Weights of a small transformer language model.
Architecture: LayerNorm before each block, rotary positions, tied embeddings.
Training: a variant of Adam for these matrices, 346M tokens, 5589 steps.
Each number is 500 + 40 x the weight over its row's rms, rounded and kept within 0 to 999. Layers, rows and columns count from 0. Numbers have three digits each. The size before them is the row's rms in percent of the matrix's.

# o: layer 2 attention output (transposed), 384x384, rms 0.0234, rows 89-127,216-255,344-383, columns 320-383
# v: layer 2 attention value, 128x384, rms 0.0272, rows 89-127, columns 320-383
# up: layer 2 MLP up, 1920x384, rms 0.0409, rows 0-20, columns 320-383
# down: layer 2 MLP down (transposed), 1920x384, rms 0.0285, rows 0-20, columns 320-383
o216 091:484460490468519471467503585529511517473515524480455500496502488541505422477491532525461499548520542490399503465478480490430556510493480552529531468558493511500435488475475470524498469513519568
o344 106:452434482457472476491451475449432526565530510515500545546507493553554507497514464500470545540460510507478552526447471524479407508495499492546421486526548552527458462496534563403546450528539479
v89 104:582611479498489517543553580538523502561506483572488508515570502448503518535494416490507524528470456538507580448517504480520521454492497561479477518499420512525522447481528456511508490515490497
o89 105:562523506457565524499465493530470521563489493505526534530428486507500406511548506508465503474487526542536514454570498491456507563528522514517514531501555483518464522522477551495538528504497508
o217 096:545495508429496552491431495565504541484551442510522481546513484479545499566562497496482515476538598474515471490524489548504571490514451442471514489498557529506494600522555514546479516515466475
o345 109:483435536442513555492503490490520512536544513486487485495529520503449547467503547461434456524489525448481514572546491540487551509470485529478521493484574561516514569467519471472532472547507506
v90 108:478525546466534476527514505572498468549410555624484539517526493447498512482479419503516542492451416470504511586492479491510450459469491556473502466516570519513519463486518439509538525492508501
o90 117:481490594529522468489527499514457504505492503471476471478462480553480505438483535505502499507525474558548487484462526520492483473467506527520455478457463469500502539477468510493469490545543538
o218 094:467476537531525492513479504454511471499536501539498414443480506511563516586514530481486530512528511493486541416544539523493560525459481564489522468489561596443525583479526489483530518542520539
o346 102:506519543505455437484495471483583473564461512491559428448460530514522500545419461460508576470509594495507546439482532518514531494478477499559485546532519492494529494557484488480504487577454451
v91 095:519551587547529502503541490469577503519520508404580448516506500556536519553546514550401475494533510524523523534554499525478554496458494478501508467504530458449489505591453448539467523502446463
o91 097:523514547521487501486456521453516438522515522512602505510466504493508485612524519579468457409498347509492476416493511554468490483494489531491478557453552481547454518488498507508512520543475514
o219 101:502509551462489501519510552482535512566414545583476496457491574492528515573436510483489513451512519492456522474470558505469504509480467465542477472517562482529540575503487496463517490516483551
o347 098:474404540433509501538525506508528502471455492521544574475514537530508497451463511462516492447516537505507547532493528449491540472579507482519490540541539471510427497450498543482531516504535516
v92 100:543490479479515447551483551562552469510551512446487443478580498484553437507472538495495487459514587521506555442449479518444538443469552470446493469532518426561476452514477453540412516461533545
o92 107:489503476608480576508551496477554440477433532489544542506521476527476446480419491485558489496492536520463541548525537459458490532521477560517481480530551496513429454534496500493550531450487509
o220 096:584542427566431510513444513537473505483463539514488515561523587451492536580560454542469495511522496481453447469480456417486551549538441507513497534504494561489451509550542545550518558461492464
o348 102:507511506512454556465503542470572439598443547557471483476474514475461533473518481539471462444494462460430448504532507478558510509505499449549555489424551517447514530504599482507529482549417515
v93 101:513540527502481427507500510511491517480453514554479468474546522517550514520499461517504498587490474563436496507451512474567521492558500500526518468547477414476551522451529486544497536494441550
o93 096:559614504482493529459541556496493510469508523525540491564455469524487549520534511544544365454508476556506595554441441461534455426515480517430516457447429485486482479498542493534481491497532521
o221 093:503558497520515462501523567507553458484477515497571472472571489451459537524438550536489492461470564488441495450495574545529434509514527441550508474472541535489490496427533495473504461473483494
o349 102:537527451562531464388472534471490471599520515450460508500521516563525559520492503563522561498545558557474531498461573470506499535492443533559490485551512585525438453507492527503491554479506546
v94 100:542446487509587576548523513522500473504459485478478505483504523477477546505440500519517512450523468474533532558491494540486466504514467502585513556571501493533515536499504547489553421528477489
o94 104:461507480453539389461550506473482519511461518516527514526398510508568588530517505564556470496509447550541432518526492537450543445466515510513457456467486493553508500514502467532456543494431517
o222 093:470476589510435474496488551445534501525530530550604520549491516601469552505501497512567517537470482603499430590475513501474473456438499520495453562503522423527469457514509519541535519509508507
o350 099:451453524557443496585484554490545394458485559481532481470550472486473505498527535473503491529469500456449499408476529547488555511557483500439469432569477507487530510514591460460484556502469504
v95 100:477506468499422473501511467556488487417529484571571492501455516440543475550443467497420434506500497451479523498532528491452506495512511408481499442520502600487468500574473541489485531499501406
o95 091:434497556464492506477486488519529497526530576451480495557576505496541493445503456478525425530510465560455487494536494521523430535505587362571452519469493418514505550540507594430489520450476496
o223 100:529476499493470460573493468470487468499485420487474450466543475443553569586540474496439476433486502486536509466461460563497524578579507485575483521493492559508503502478529508458464515468558467
o351 101:503552450516555519472571471384484449548445487479386461427444471478460565580528508595486538428532449525437484516503518498526492526474518560620558554467502436517541462422486478507492473476458529
v96 093:498533519457489512530464446507523578518515438485531437486406466510576432544477498471473553559494543511461526436516416538587484497499512526344489419528534484547572503480456501490573504490509524
o96 103:516493509540443483467503544477502531475463523485494493448424438441530529438542469485519450503495439456506502525497477503505488465538418590535496471523557454496479564523505462492517479533521516
o224 094:444550540504478487520531523545401606524564532480417492490466480475518457478489472461487509438490478491528478466498432515516527521476505510493480570460595469519504539607534457505530481478469497
o352 094:404435492553450459481571519462494442584537535499470566475542511529492474459549511455465518543508486480496532547464423570489526575495508532567505475515516469472487532475462464474512470552501514
v97 100:481497449505523548545560442488514517488521583519532543535468486448543520506501563534458486504402535519538443479534531546488513499531559589528448509505483477441515478419477538528497550486512501
o97 109:531585491461500473494477450528470523546527484521500456480462494539492474458566488540546480463499449525490476526462438542496515511467462506426454439407508481482514506523495559535459516511460503
o225 086:553512473489480450529489479538562495473490531470467555558538535516498560497502526506484548473485570455539457495486492559470453531533456452461448486527530521478540548508492505469500548425548455
o353 108:480453465540463489422514560421426486547614465446368466544546532515501527451528469487511556577546519549516524509499427474448446555519472583504509471499504517426493499537533463477570500508466534
v98 096:566495463538470459585515458577573460475538531527489561474507416429508539458478512490550483451492442576432497460414460486428517486485467423489571471503504505538454544491489543437488457479540430
o98 105:499473430552517562565523525445524456513519473535451537455495495484526496416491437560560488489586475499456428430538506476506461520547540480477531560506478488502520439497546512499514475520495506
o226 090:505467511500563483528497513471449477454489453464534438475492438455527497566541442563510460508497422469467429558456470493511472538530494478522514529503572510503497499488554565525480534460491504
o354 107:492460488461543464456519472365395410525516484470518551455547523503453533526436503573513497463546484506527414583484512578508468468481531537501541546488577489443530524493519488485498502525479547
v99 101:489550511463550442458495455565526509542477473512470509486494403495412467498557483430468512484451568525465510502539441550497420495523504498452569495444511473520497427465499537573551514418531529
o99 119:475486510507436499525442471455476466509511475536516598461537497505462587524476529402472514500546563424493496436527493413471421458524451564507551509519548557469524473422516526543499546419505519
o227 088:495491464450461545499533491508550509474467517464467501441531432442485572456554520510443522519508468474544567469451456458519491443591515511432519496489468462440499506451496579554525549407552495
o355 093:557514486493513540429501535473509524506439515489487516469480535464400511491495503535520490492535423496498507534475477484542581536516446521527526464468506499473498518424516519563496501423466489
v100 096:503522487503466530479481464508476499530498500546513525482540455510502512535521505472505478525526459555476525532480536457597509582498510606505516435489468507534516539521503491526569422474497467
o100 103:484460432386652515566545452468488528535517479510468493468461485522498429418471531411489593426509507472442484470461495492478509516510457534506523398473524504541548436497409512485515484528512475
o228 094:478401560443517498572482458499500558488574479560444544558456410507520464472535489469469481498486572488506464608473554501465472414414469468512514476603505501523503531563497460509461556523483517
o356 106:431397484512403489509502462489508475494548441490488447508521527534495446475532465479468456508463475478546538523474472581425481425485510453480476467506509466510514538533542477481507487532498445
v101 096:502542507534478534446472565470491449539465489485474519492461582460583543517480504502493456567490510473480483581433555561550513448528507510513551560482518506488486425526492604450519518523501465
o101 108:481468474555474536572427486510446469460479468564494474558440483562559454452517548520481509457474458450526451537473516525533476481486447569497463524466477470470547517476523509478483525548538503
o229 088:474565444591527572511493440478518485513452494435518537545523503537445456435473494531541486495461464450530491530421421517415445442536509478493423486515499461499512484509487487469500524487466524
o357 110:470554500454498488509510525509493456488450470509463450408486450534431496510592492488552468454576551528491496525508479486428475457469457489459424447528521540455460531457472549488481465437534574
v102 103:498435582506527517455448514560471518462531517462529427518513452519512564504535518526431491477478483484426463429508365492498452574479539461488467525529526526474580522535476507530484534571505539
o102 100:518527553582405452562461596520491464491521590537522504531522452447436530489477539597487466499526502487486486453468512451517471455480478478440449532509533520506478481427543491506514443434596467
o230 102:482611480555530451475486545500443443518462509508427501446529524492506528524497500499506487480503486483508525394465519454507522563588479529531463525493486503480468477492510518458514497455497514
o358 093:561588429507512453471515485457466506517452533532465539521507546502566515564440482590501516479548439536472509526510560488592509508576483556573516509489434495508436413507521535481438487477414517
v103 104:541529489476524616464525531445519512573474536560525508461508523515521475536477549521432581432489565526476533543445470486499517530545464456449543557456457481510438536605452529460466491484419516
o103 107:508444482455475493536477485570559505533496439543479503488454476437530469492475539534473516540486487517479356428495570518513504517513485562556478533448572543535540530553448589500513530568460528
o231 083:487536532493454443480495516524470573516585494465462454556427526489525471470468507507509494527532463572518458483526474445443480485481457563473476517514563507510482547500538501488524533545432577
o359 085:433470498458558451531504462544444477524476447524537488517540461471492484444515468536505394471485560543555511462496496513482439467514562504478455550494524504511482468476466446517537519497536489
v104 099:509501486474592490516495447550462559564480455469562548550469473455541520538491472500482534507515469527584565528548479456363544525465463464470538509509458520465487489471521549448445513446546529
o104 097:550513534491459504465453514506523441514495549496544511465478504512511530534499525432510481530447533544518537506512486525493478505519430483537471524512600484524482569464459453531506480479467563
o232 091:475527469509466517508482568490490496538451491512497566421518558490481587502487404493583526556560517564502535465493459488518545535574492524595474555529558504494498539540508581548472513490537496
o360 103:460543504532515567526475461505566478513451482500582515445508501428419499488498509474496506481505490492452505508544453499502460489541555515519541539464540497426522564520497477535565472544505549
v105 106:473513478465560544470443485444501578525463535458562484471519548498453607474517503553538527458404485490491472501500484484418569540565551516496487467535475453515468483538473464499451530543526489
o105 109:447510459466492490548506525499537483474506548461436550572542475551544390508456505452492497503590547537404435490483489474507496496422513562488516490474491496450520489573476545504476498498451522
o233 092:467510485521530572505475532468583545467477502445431593512499514508572572479501506508511460448551492475560512504515482418565473521495456440503499550491494556508481518453465501496469520471528520
o361 118:507537472451557532513476519483508530572522416512557485476505528496475545519539490501467488458546535494506551536501467456517481442527484450563535506421526588468473561465606489489491485460517528
v106 098:460593517494474510490523471449558446501450518519532441485479531489472556476448506545588523499513464505471431457520515536559491507560428485515476462497485524501452543463472566437483503489449446
o106 099:518510450490469485456506488537474507543508456544538463463396500490501502466491487505459493509479378544535504479475498467502570503482452523482508519457501451575547484515518518437506493503526531
o234 096:453502514388513504548537538537509457515537523514518527447532496445445451494419531449487481493501518512474468440513511509467419476464562419506556501468580488483562518437486457457520475485473488
o362 108:578466471452494498485496471525471492477547501513409562523532515512586481465490456496518544530554559548461511514556436481481447555532514570549465524548451470467475495580450560489520513502548469
v107 102:539437471529503550610467513484509513504502538546536488536495442540503509423475442454488519500550509537438591470512499426525465445487477530504436529445443506621524497541469509581468421514428520
o107 108:513538503551565508533525573475527582494515501470505522482586503457508562526529525555511516494564549521511507570516547523469448542540534466468496510547429510445473505485528472542483411510531468
o235 089:512528435494523572522496483514485450479496442501529470450540470467565547526444472577433526479447487533474553446548574601571481514510513523515458540465521542545452472514480500486488547473582520
o363 091:459548500475506526441535533496484450507425385503529529439464521498485557538505483510525514448482444525535540462455557574495533475477465519509501554502533403574510493437466493562500538459544499
v108 097:414482517475524538583527521570467463517514590501469477567447534489550465499477483461484467537565488521420537494469540501523527466574438514457502470565539460512499513529540487545541514487519510
o108 107:455493468578543612556526526444486514482520493592408496468541518473419461461477518520515464513508488479521446513514519504474466590430524475389446491426509570529441523494539447445484412533456447
o236 093:416503479456580420524529488395443537428539470509552484539532496514489407482465487514541466479502487465504494489543510497473542460506512521482525555541485553518449527558487471522461459538472507
o364 094:490543539450500434477498516510449469428510417535550531494503482581513522464450563559567498539502522492549492520482519585428463397462563533479501530495514517474502517474480514454474485552538528
v109 099:514538612515502489502535586415519534457576395482462480543476488428557568582549480500531487540510538534513537467481488501442453474472524418477477479497505530519556475477497503504484492504433450
o109 096:469458552552468521518477480532503502482533514470569479500489500514539442522472542489466458483445533540485479548497570482463513550496551532525430500499473509560434425488478533514489516480481531
o237 088:542508478466532590492552458517489491498467530542488580613494501497441508425467492542496456505471454502447447473494503447521503501510493497457482462476517556554567485572466544494497533548466465
o365 107:513425502528504558507526473583479473582521501565533542448536504508492534440483488471492468481502459551573478603537477454456497521523482512531500491491580449532455503496538526489537463544440484
v110 095:565536477507492598546469471432459555479551443472508448600537542501482436497528421444464493510427583467474476517481505480584510470516492485532447532497511545481441478494470607540598460509506523
o110 094:542452480456515498529549453483459507495401431519509542479466507550550523508476487504549501502470530533467498523573506521515518535563425525516477509572495489425440528545411511539520515478473461
o238 093:519473524509466511475507479431534504486466510503646551561485455485479470482482373538509523517462480542468504587508505604533496442510525448448488556553446460495505423533462474503517530491477461
o366 095:421493581466447467485503616511492456488514485492595442441455527468494529500516496504493483412501528517514461459476534586491523495475519471434559468591518471498516536470548432461518536549476520
v111 102:550520487476470476462574460516517494471605403454613494514485513555519501434559450503503516515520547509498544460525533419511482489559453554509473517452501459532517498484531459472568499503549539
o111 108:498466529473471464438542533547528531488491454510498487465495444541480524492471502441468491485491561475446532597453498533541542515506461518456522430485514473474512440488436472538434482503555518
o239 089:537439552501421493508538457522514475497541431516561528493496494471431468573495537476458530476494527507460465524501504510531519517547529473518497545497533522525489523529450531491488495528574453
o367 102:471462559537471519477531553486507430521581499528419495518460491463457578580501481545519520532512501511456457541493498564430515528483486511552494492587451616501495524453454517520528485561557533
v112 098:492571483447530481545488523495520469513473483507539468432585541470421436450491448549528515544551523505524406557512512533554448586530472513454515505516506515516480544479519541513520500556458529
o112 104:502541466603564523506475513547497469498509486505461468506508534493576448532525522588526533548460534522549498410479488478510520513493497501485527580504487541475473556516485478504541556514462445
o240 095:480568466556534448490558508451437466458473524430550506555492486524536562514544527569516431503469518576531507435524480461484435547475387492493516549615464546471487485473512493576577474401410482
o368 103:482538448543564539487469489427528434530463461512553415548478463498544573497466525569461511450469474499529524447438531461491489487534482458460530536469543441483447498471520465452515485456457471
v113 104:467575480517501473491573520459429510494499547518537446500475537528453462505467473613460469569502520424530574521494472481454516430507495522529507480580518493467480541458471428519447532493439489
o113 112:540472494555412446488474405557533517499489469475480451490394510447484547501577469540490550496477393459532554473528459532525490536436481548529554526449536544543487559425536490492538487474444495
o241 093:512481491477530486557481460511435544498558441482530432442494566449408482568517557455503572540527478550513481439557472452451527548464516553514548533471513519541478544483546448503536491536460464
o369 099:473515490480504565556526495574498531495517519483530547491559502495527499453518480413451542546443569486533492467521487496470504574472524505526452568445498503553505508551431516502479495494546473
v114 097:509397508540530457535496478495491568493461427516569498459458489562514401522427479539505543540572478491541569497432495511493408556559505525547433493431523506554484546484553524550486470481475454
o114 105:557457509417521422491461491484486530465458460488429522510464455479507423495536569466492519461492454534481482524505470546539541494445565469517552532433546547525545422477503523556537521477478517
o242 087:484418542439516478484510459465436511511599424508515500544545519506503457539502455404474521504490486534541493441547470498474491541496536518547495475508508574460466522537510456512525489547469479
o370 098:433537470493505571516543494555511437532501523482504512519533509459451486453515437527504504492474451559505518407506473559413488555481472474496513593529496455424506490538455499437513541549521513
v115 095:494537437550447451484505503489551437579528574517507509484536492476499549539548485523506493480466563517601497423557459495553489512516456552474551546535491491532509504491499420475558482478529470
o115 108:419567477476504487426519482478483462499493501519446508514454522457520530512541493517493506563553505510461539499502566433483445503532499554430536521489516507474569496498539539507451543509510582
o243 093:482415567555513547528567480483513492461463525489481421533519532549509538562542516519468539500527540494440513459492493481454517497515551509485503449567438539442421545573521465543530516508513498
o371 104:514550518556579459507501585489517507518430449500515458414431483584495521533469504536516452527527487484453500524440504513506491444482482491501515460510483536469526501543435458534491466499465594
v116 097:457485583403512514475493526523510593557511429496474418511534526522433471479521510455458502534479454532590544518506492541483493453519493473414483524481500524413459534587505511514550562428533520
o116 112:552514449587418458452502488494507476556530518463542515449534516525527597419495521471418503459453491499526483549472489457540552502591510533504485490529465481506500515496503450485535573535469480
o244 090:546489532575472502473489472505566468534590477449522459492515482472552464559488469472493466468424472556450494469477496507571417473566549471497485543453504515490553515540497414500476510480488525
o372 099:573512434534522526461474520551522500446444540542405509497483492432439418506482454454564550477529509470430467470531494453459520561551564511504510511436575450447559469491462448533482604435463465
v117 093:498491537467486514473540472460503458509472494519541538555476433501522513480480496488514580471521520532522476474540529441528520528518523468489504493448468445401571493545502551464476479530570478
o117 100:497541503444475458521541515511497443470467519470530487439481514579547537529529537467540462468507528487492491555500441492503439539538457555492551501527486471448513473523533517484449480573557580
o245 093:508452486418413572534440512462486495446514485600509521498534485483509436569506530467381513468515491541539405561479558531481480507499461438477518469498503476494522476429519535531452497490536531
o373 096:408403523430487436512468542458527490515530532526500536527596481532472496486476569475527519496504450448461483503435538546370607494530489498571486483598490481510516469494492491460399525523531533
v118 111:471452563524444478566470519478480417479533526513462449525574459449460438478571497467580534550520512501471469464527468432547446459495477465446482505456566500483470654538512572536559596514522491
o118 100:483483523528586535527486449505525506525490573466548492465504514546470592412466565508509401460512565497560533507520467432470440510473538539519518511505449507478482548493534462401502486560467540
o246 099:478445501483480522479507486481511514496522488506521464571596490456521439503508501476439500472448557520422430521507546541535470415493593556459544502486540460504499475578542467503509457501472517
o374 102:478478473490426502468471451507528552537463489528506505482548474569538436486454461544533465576482488468531456580526567470445538478518492494518483501525527404580519402535459511497457507464474474
v119 104:543591482478445536507508475424509524553554553480536483482447474584517441539490581525510554548474496469587532516604491479575524523530530456418462495441494460499465490510519475543526467532548455
o119 096:499515554483532450496514517459523467500438537468513517469528551446510622551501517485501499503437552469469538506485469558522475474531474480522593512561465466468489488527508504470503484467438465
o247 093:522523563559446495564516507507478400510453481568535477422552533507520563541470510474519493504497518458495502516494481567502554540453433446495497467467512524491508509531468483407521492504490488
o375 094:464464471560485496507510487446521483499486441546503461530527512472518518542536519484511497458494417524449452492506475499444513544544493523567557585495477436519431417539494509567525451553439535
v120 106:514517471484569535452518519445442572461487461522481524556494522519466477503511474454512514507523538519525530504461489477524501529530475483500563500520541491445428485480554518416503477461529557
o120 101:441535494478467401491559432447498492531490483541554474508553557530545563519462457499557450490532519460516582570572523558519501444539529566488522518450471475474459515512484495468456512500475485
o248 106:496500524521463505481509440506480506539508468485624490542530421508511528540505459552491458431449471548507534508535529559511523426578560511484555568488483492542532445565537505556465519424462457
o376 103:489504540604453510494510526492538430497489568524451495447507541477431579468494508488501513539522526567520470486473509515481548523453504514489459453483496531455524502522427504510576466540460513
v121 102:516502532505537492532493492613497538508482462506528528444539483501554551448551608503552478554473443430519445537521524485495426542477487513446514461495494494458512561536473456432497468517498463
o121 106:463487460519519448449549443426542445529570456510450554431470570470522532495528510542511521496510491530504501472529502451485508561520535573517514511508466469525506472532492496561523505594508444
o249 104:417532492521552478500519531465458549502595472442509495557436458444519455568451425543574483531457467553531497517463516472459424487440476459568552565507500513576466429503530418572493493599430526
o377 091:412541464464485456513501550482464476477500511548505523536488449525508480535513534556499521449436510586490497398415510553452501498456522425508489542507548522469513423524504483471493480494516526
v122 104:574467535433480449476521502449505493513516512517481477500488496490507533535457461463482516514461487578525455480466512499446525462460503560482442487528445538481507528520455504447483478508491559
o122 112:431505470568530519475500590448467470483487496529510474480485475555535484523519477467504553535440518505434484463472620461483505534506481569532462451506545481492472495502415476520525462457501471
o250 087:499587490492537496485528583460460513477469531521499464532473483558450489511535519511505577469502503599520530460467552498447485498450503539421544542479451504500438473488468522568560483530512492
o378 085:432482578472506433511488518569459476450534507474556514466507418490532528501498522524515483516503532484548499525423510520484500442492532474416530523517407531504467428473505496570481542460550441
v123 104:497427409546523510482514489467485559474547456542526509504445572539475543555478490465516484430492525552463566501500451552483513549493465501509444419564463527498495509531477513507444458524533532
o123 112:541481490478482455580491512492521475464474576500471544492496467539490461484521468478536588527491602487407513542542544448511461539500443533449548526504506560455468478512485494541507469501552445
o251 092:544477469445494487476465501501458530516507407457389554486477499468522571523499467541486557539505505451497474494505490438521538532533478528527509491559469526514472492475480440512434482487532506
o379 106:467610477471517531472495509471521483548478501452497503565463535480487548535477517574449552447484457511446494439535513516547434463441488494523536562515510491470519533500503459479496507489437558
v124 100:464509563421575596562516450428497527451562510459533494457521437440491472501570559488518511525537579448510514531521587512537527495488511449508470518498467489435508512496511423501542519546602490
o124 099:475526469490572500456559424517535566457576507441522501567489578489446512513484541584451545431487500506545511482488455489525562549523500485511515529450433484487459502498495443461472603467460492
o252 100:555505519514533507517585419508500516479447480470541481576456463493466523441459481535496537442494488502528475575512488459502556472450505467479507529493426508505499502508436450551505533542463462
o380 091:530514522519519474526508567549503570552518490516512436547547492471508438488509525445523515525537478542463467451510522440444501508508554504480567524411508515478515485509518450500525506535465553
v125 097:495573505540534561443581477512442576486466529510494494449500514496511575455533514477522486494566425486482491524527514572554486520566459457542486512464523508536511451511453557514553476536464434
o125 102:482540521549514421494548566491439497487459597545499514544438489465537586528502511608579454455504501536519506513496523513475514467455418541434463519482399451481471447474549476482493440492521522
o253 097:537491509520523547473518496532551519531494563497470499467485530445564559548487528537466443426475498533508482495432540439517405509534515461505415511411468478532541474457474561456459437502537474
o381 106:589552464502537538472404552481502524502477518499496530545519493525523547531500532530461508508487512498448551574531580495512504522536471483520483503497401551452422502484479573555429469443517447
v126 107:548515485501430435546487501511528501571458519482415486464460485477450522429534458505466481516442526522574395543475504519493623496479519477517528529504471489572458465480576547437539487483511453
o126 101:493475453535537544519485555483520466513494455479407470488593567500507501518486445475503522539533552486460507401503534510547522535529490458520485479514530456533565502570471483558520514522470481
o254 099:564483489517481455516498463521492473498469535508447553512464535486447534555600459482521467538500472495502539486501516431509452515556480511527534537468403481501539460459540588514475493447565424
o382 114:537523491439524481446510538432514539465563471529498497458464455472411515498515592511483486493502415446489484516473505493464563494520493500497598512448487500434494515505511458514437501502456477
v127 097:559551537526509483584552494464514539440497512435519505486507420479508465507516455494468502513505566520483499486550463489442484536477441470547505461488470492439458488515456473565507564539483498
o127 110:553515470490496508483452435506496513543514420510536471441519514471510574470501540494508449475499496471514502499513462466536490493533487511465588441559458557496535457446524557522497527539539515
o255 099:513560440539511477540490568507497534523458495525428476494575543519455502449486513541522498535531514465509460469403492488464451476441490499504503467521523497539444496430494505457533444453515460
o383 101:473462518439505487508435543531433585453478475529542551529573501544501442508550516574598469534568454499542495486441486491514458389482540501531503501528479472528428474480548579495469445431580443
up0 094:472607492545493504582516505614470488560492500447464461496559534500441476533498484479509531516504561473456502467506547436525513529478528431531520507461473490501579458460473521518548572437500511
down0 082:524463478390522491559489521572422459477533473543464492398556445534476466529524451455530500485434499489520476452463562514428503480459498531445507493479460497459476458562540430568461594523510443
up1 097:506564485473506504554470524578472514502439523491468455452521521521408457533511505459461489468489486565470519468574440456488509580452520460482512522521524577443535573525512592508470532482543477
down1 095:505497473505546531547436501518522523535500505491551509499513436489551450530504432480490529441464500450503485497448476460533536510473575514523477485476478465506428545458503490564571545544452512
up2 097:467533501439457481536488445557484520451487505497538537508462467457522499514578514548477464488491469462504443445511459508572509540497521525398502564481533494580527583521411555461448487454499466
down2 091:508502433506526482471485521437547551465439503498483436492489493521534408459433503518471535534480483520436496517458491493466544434527527501499545424466466491484478472446474457468481504510481518
up3 104:538501523517509511483517509494536496476480518411454467528409587587456498523538589533498547502567466471526611449529433444419477496523525514532547512558389532506539506548494452478401478456529467
down3 103:497505459458489518494459475473540522521545476511510584501522551577470446484482548538495561540408454524530614506520542527515486506574497426491547470543537539572540478560535521551527465537525508
up4 103:556438475465503478526541536526416477465542476458485508471458452473503521525553468529477467530472591459580511503489428509464481506493508412427524541529474466586549556456427575488503495478490545
down4 098:545497501559443482514450516466511489484557560465521484547546536531471510523479514427462512436464494467461493503464433472508534493532485462574506466428497468512576551569476525541529442449508517
up5 104:494484563375557568485490435502521569542440474431456463455498518543511523494590494519475440483513494496469488530509473503452452477550489463567501500465502567558527547453503536477519532493521524
down5 101:515483517496555486489463396480526525495516480494582435547450501517542518545471466477520495509521560442458487469479531520532478487466483510543437539459445557484514517500526521530477635535554505
up6 098:523514490582507506566466502454529493503516395450422547505457489488446466454472575456525476522537496521503477466436523505513472579457471513494506527489473493555496507569539484493529545477495532
down6 109:473523493519431574492561478482420521524486445460526507491461437537555464484518498477461469524572515515483528461573476505508537567498542550525544457517531525480557498459403501446415476471582543
up7 103:452498508448517440461513461488504501501507512564512521516508468494461548525491487544487576565429541507475521545427503490488509536449586499447561500421572557510523519509484542484498526516440476
down7 108:488514548483492399559495568551477490501412517452532476510480443520526571486441505463507474479514475531475396456489469610460521516479537458570525566510493455549501476469459500456481446453492473
up8 104:496473451532526524412519452490539467530491458426418503509433467551504475559544499543445506488467423503504463519579517544439461533481485500532466436494502501465466496482490437488501520469510530
down8 102:465474462487548452579519487588482443473457584551442457424518478485442528505583478470534612501504488473500559439508474473581476526465492479545454571482527513485511528526550562388455510531556490
up9 095:533546492477556432518469534429543486504466580587439487561433430514445463483495486494487548486526468526582506431446519445534407493536541506537503485408477492510507567498451455453540537512546487
down9 101:499501433469508504539615518545499470539518507554427524485535516469468490487488541529528514546439452505473553556518497551544421477474469483523475543477560505527511499535523472462594552536504502
up10 095:441513507503481444453490501476481492466571538450490534517458532535491499531484526458537492448414512512501506513508470435424488513502542477494462501474457501517463526493522560455422556531449491
down10 092:534504534551460430481470539415447429493504428479515461543463501563426490539580492463509469473481467498450418544539510426533540431526543495500492489564564539466453487526491461492526468428499496
up11 096:515534443497453526513521540467535523517478411487530429455465462450517552467547507570534532541443482515488550563536560471521487559466469525459461548511516473458512430513470556391483477503582485
down11 083:444451485430486473561533515457484492516500468504531479533563523501504497511460529444527513522504513441490466500496462420534539500536534579489537474518479489532441519504503535519465525471528515
up12 104:562503508459506531421537472508513519469519552564487477400519493540484490504586542470483462494424441498543470502470439549436412542509491548464519497515521523433570585478472487407468457497539504
down12 101:484492557474498471547514485468553613549556492487525489591531469480526465549505499511528529559549525473462535494539472574577469421527514469493479462497459525429507501439489556554485584520529557
up13 104:489504490451509449556517541504463550455425490506547571496519438498496421498503528561470565485537504469469478506504467498512496519450471469489528540505501505568569514503524487465489500464481477
down13 111:545417497473523465506459450474485549506418483498495502502470492432468387493451534641554472480484572492493481516469432526413482545405587554526553498478517548556508427496508501515544480574522474
up14 109:490474539535459459552466436494443598471489572531422383495503526460464526546538544536474526568544578506468595480539431533496526536428542469486465546471415530473544548506379535506517489457510485
down14 112:482586528491521480454499513499518508511490446518446516555528507535494474487447530451473477542538495527541537457519486488484554448480500531538489494532502531491545501500424611465451469500483506
up15 097:472445488499532526472563498509488529537487525503569520494464559443492589475510502544440458555569498436491485532521450470449479477464517515451527556535558497455508489488468513509539483472535460
down15 094:481468533423452498493409541535463509481461526503556512565472565564527485449437499538550493474544556503470515451450501507441526419573513582458459553470551613467488509523516550533555442479507527
up16 111:466500445448526484448558543432465514553476566468481564508494475487457527457548475489523522461500514461462558551519502452478456520450509461495485512490519594532516529446457492527464483485511468
down16 114:505482558471452519546532530527524482446599426516438536440492463541466528457538459482581530575537480500436457512495470524450563467537531557480543483450450484494529471527489475520453446447463468
up17 097:443468562536508461452546415538530555476565526443485472449416510448513582490496501485557512484436476493443558505471471510530471542475562518487540516415500496482513550481455490500438532494582478
down17 098:543512479473493454551503475437542430615487539461531431474558544491485479435530553514492506523521463566534562501553426462476533493549342479474515536504527523528451500628545424486473485448467498
up18 101:532487577547488472522547487539525561506482532463562502515548541501420440541586473455536511557488500472439558516493419556430451561527531481491501542498477611472492504517458467563459487493574458
down18 103:513470505581509479531470570501534486458513542469508461585488537519546497475512445465535485508540492503470515529532453514474542400560457510486454461466465454526505448596500466410436517543505575
up19 096:463565475524532538478470531512464471469513547492472518558527441476499454515556468500465468515478502485501514459483552507560485567531529497526500493542456529496520486491559493465516446472523515
down19 100:460510500519430483483476478472558504557470548512522469531481512468489475445504547443579472471428495522506482476501550472428604543558500544412495468506509472461519479524521525578456569482468504
up20 102:476473475547487455501492465482482458433483523424477510560535484520497545455440489456491556558511538497505546447461445432492454479486562455546533504525530520543549512517481529563527471487478409
down20 092:563540482558424507574498582475514468450503511472496499508465513523440583529502491458546546453542531460518566455528527571519501526511565511552490522435568498488536527548479438499415432562478499